config.yaml
d_model: 512
positions: "rope"
tie_embeddings: false
init_std_o: 0.00428
decay_shape: "linear"
final_lr_fraction: 0.0
doc_mask: false
Each number is 128 + 32 x the weight over the matrix's rms, rounded and kept within 0 to 255. Layers, rows and columns count from 0. Numbers have three digits each.

# layer 2 MLP down (transposed), 2048x512, rms 0.127, rows 1716-1737, columns 384-447
148136094107165143136103132200098159124130120155149125099111108106189107116129098078133163104085085137081086150110078128167122107098096122147126131110125100148135156093119152089150128111184121
134040068213134179155120181207154129122050184158126126107156121151147132135090099124157084104117194100119118146100136150105132125102126106123097131128111090148084105132145179111126137155137125
120182087133119112124163124098087101064145111110120169135129128080157128118154157201125178141110111111138222155127164144087094128192168090111185157175165089122118137141176058084123135216193115
136073134146128166127131086204120076130123156104143178104118105134180121134178194109105143130191140121129090144128146119122097155162216178149118108138141141112120159153166127134109102129092138
117157072080097149131123110178111116159161121185129120138158140094091141111160163152146126102111156111072102172105145137050117155200102102155135163083182113157128175145147103133108110103169095
120118209065100098108120181188074181133134084105148153187115123161137078137170138113174154115114122178132133133134082145118171104073188082218096108147106124095104157134161166133160141089102111
130152133084111066077138184101143071124162120123141155208126111143127086123177092121118135150124097070139126141173177123168117131144150095120125131118085130135088135164109089145108166171104138
091112084151126156114127107105159151094064107117084087105106136101127129118095128116112127068114087145174123155083096128131154143072141069140135082126125159099118143087178150123143139114058163
147130126175125113134086099111129130129125189137134189101185154133169114136179100158081174166137174166122151037101082113110118133148170129116085106173147110142129138132068098155144136167129165
100152075128033148136140059130080109122089122112171119137096124145042062188114176088102103065081101106107099124160128149101144177188137213141122139136151144168117136116148106177077099150085174
135124084115112101117100155190160164187077141125101105113158079167077091139190131115075113100151160153112110120145098182127097174168121171182122127143148154168190076090126109098120150123161115
162132118166139072119163104103159135094127205140156104131131066149087147176142109121131130093092097169074119165185096144117128183067152182131143140103177101114098140122098058079145126118099103
105117133120195155149189171163096117096140128162132117111103113121155147131137090196128044145143102074126104081144096124083121201178145150135119144080159156143112157144113112128125100096124122
131141127136141139087148188085187152077132127085168157142130112149180138096124109200172179134133117106100101089154117082164208148153109121129115156190125132123079125139119134184089077139133211
095120190196155155149146125115124144049146101083123101139171055160183082083132151060179122181159150142163101106122099065128120081124191173150108143217100036127158116123080127106075113151128080
077121208090124024134097123177122079093187089153103117094104152108091154100150117157129116074085124049097130166158171124094132071160155100095087139137111132165127169138130091133091095089197155
125126121146123110177089139150105120114115080101150167141147138133073162116115117085153128111108106083110172114147058097132088069153148133152140068138164112137111116109162153130092123138093125
147110158068175118161128159065173135116116161169128109069130126131126113109135141147188099133082095145146168132125126085108128149076138102157149139089166120105141158059149135131110145112169132
112087138096104086119109134159117112096145108082137141083091132129125075147124101141179095170064162123180112140162091148093092148158174120106143110135137153040114147116176074083106110123062126
122091101138144129119107171131141133123105122096100154151135153150152170139110094116156120101096105134131152150161096141081090098155139112072109112090000088131139176134176100121115076115182112
099129099178157152115113155168175124157148135090096123120131154101189129145113064088143116134141108133156116118107092079101066127092118159140081102114158022104172112187108143112110094161182149
081143149101071164127181153166116131170128079110180084129148128169139152081174133116139131116158155122132085097172057129115130174171096189128168099094182141081163149086151161121102120076129181
# layer 2 MLP up, 2048x512, rms 0.171, rows 1717-1737, columns 384-447
176151166202040188067178160162191121153107136080175163153232105167092127160114115159144071111206048124142184171124080100115142114103177123115097133123113166111093100121140130104131121120124104
120185158134104150112133156132108153117138123148126124152128125148104175143150094143101087097107150081105026124168143129132043150103154119116088147081093101105103127087116158124145141133127121
107075159130105167099116098108072095171165129105220122103117125141182154108114104182137121137118094076099113172092129129126114169132112133085127125086169144102107142158128165101092101159101110
105158111085195110199159100131181106033133138118110136173174120152120064165137105129120128185117129069109097143138153213107114098129138077151178114086076103116181129143143145114088081126145078
149132140121125181149124100137143143115157138118112120148153212170163065138158081122140130135088145220076121149139058105161139077101170116191117164067089119113194095123151209095148113072142124
156098157135126110122151080105125125079080110111076151149153119188149121161147095155112104092126112091127155094082141115135153127077168126085141131108065119194190155108104070135213112177067154
115165116093117166133119108136099165117103175105132150107117056079117126116070122105185095120127116150134168112150099123127165141091158192163108075153128154173186121139103173134105035108087161
115142149149133134139131116149140120148154112180170131104139128167196072142116134116157115123128211137134101194062097177166187121154179084028142163168074097110151153083167071129144133114150131
131197106111106134156173152163110146118081093131174091106079092114182069112089148085118106092136074092107142087100130132105103097111163135149128140065103116140130072118109111115102129110164168
116146062126105116201137149159097139173097090073146126103130116173101110165135195119092093141102062195063127164133166146127085075154099111128140154160107112106145110097158080098131187155159068
126105149121140169093141097085082138138149147121149114089111175163104099115132126117104114121139115144158202061143089146163138157106105146127082129171126098092110081134103164133130128106115111
094102109160194145082127058085055115190149148120085137148165125158094108071143089156082125101122095127119127182090098148144115103137188175074065141117136164151096124191130134118076160083150163
084130165104166117153152115138128128115125151144137154199159167156077138123130137149134114185183129126072136117123112135118153071147156110072121141180085164070142079169088151185099032090152149
114131155118140156082115131121136142111205086098153135169068070158152142082150128116165051111185180073115130070161165128155205131140146143105110124153079094074130109142182145113137124105173072
030132134097088102118144088167110044059186127178107134148116152142050128085121128144122184143151069129136087147108158112155146151158142092087071116164054126130131155145129080085152121119156078
168117164121132159174132070163141100149120120185131081125130106154095164147097092129177088096173099134064152099177143130155102123108126115071106093145097156099097084056133159155170081163151158
099138113190095064116135118107128111143107160131158112144095109131097148149127090151154131153064146161141113150174084166104158104142118113185149178118094116163121109123070126121156125149108100
132121138142132168094141164128110155122192139132065093098116170139126156093146107092150094130125112158152120089164175134150101157158137141144106132115113101067112144095137151143125092123141073
128117165117144123126103193089144093133162118131191122062159160144121134142161155121148104088103128142136117139208117140159154152168129119143115111056087128152104159114147154091127152126104096
129143094117097201086106132149077178138140175160173089117090165119161146111126089145059167100140186107089104114076142116098096194089046149101189072143125140127107143120103147125126131146150112
133187140152149155097143169150103135084145100133198146148137192152086131091095080116164117138146070197075145142063142101067139178136176121138200147143117124075074151099056140164096139091122173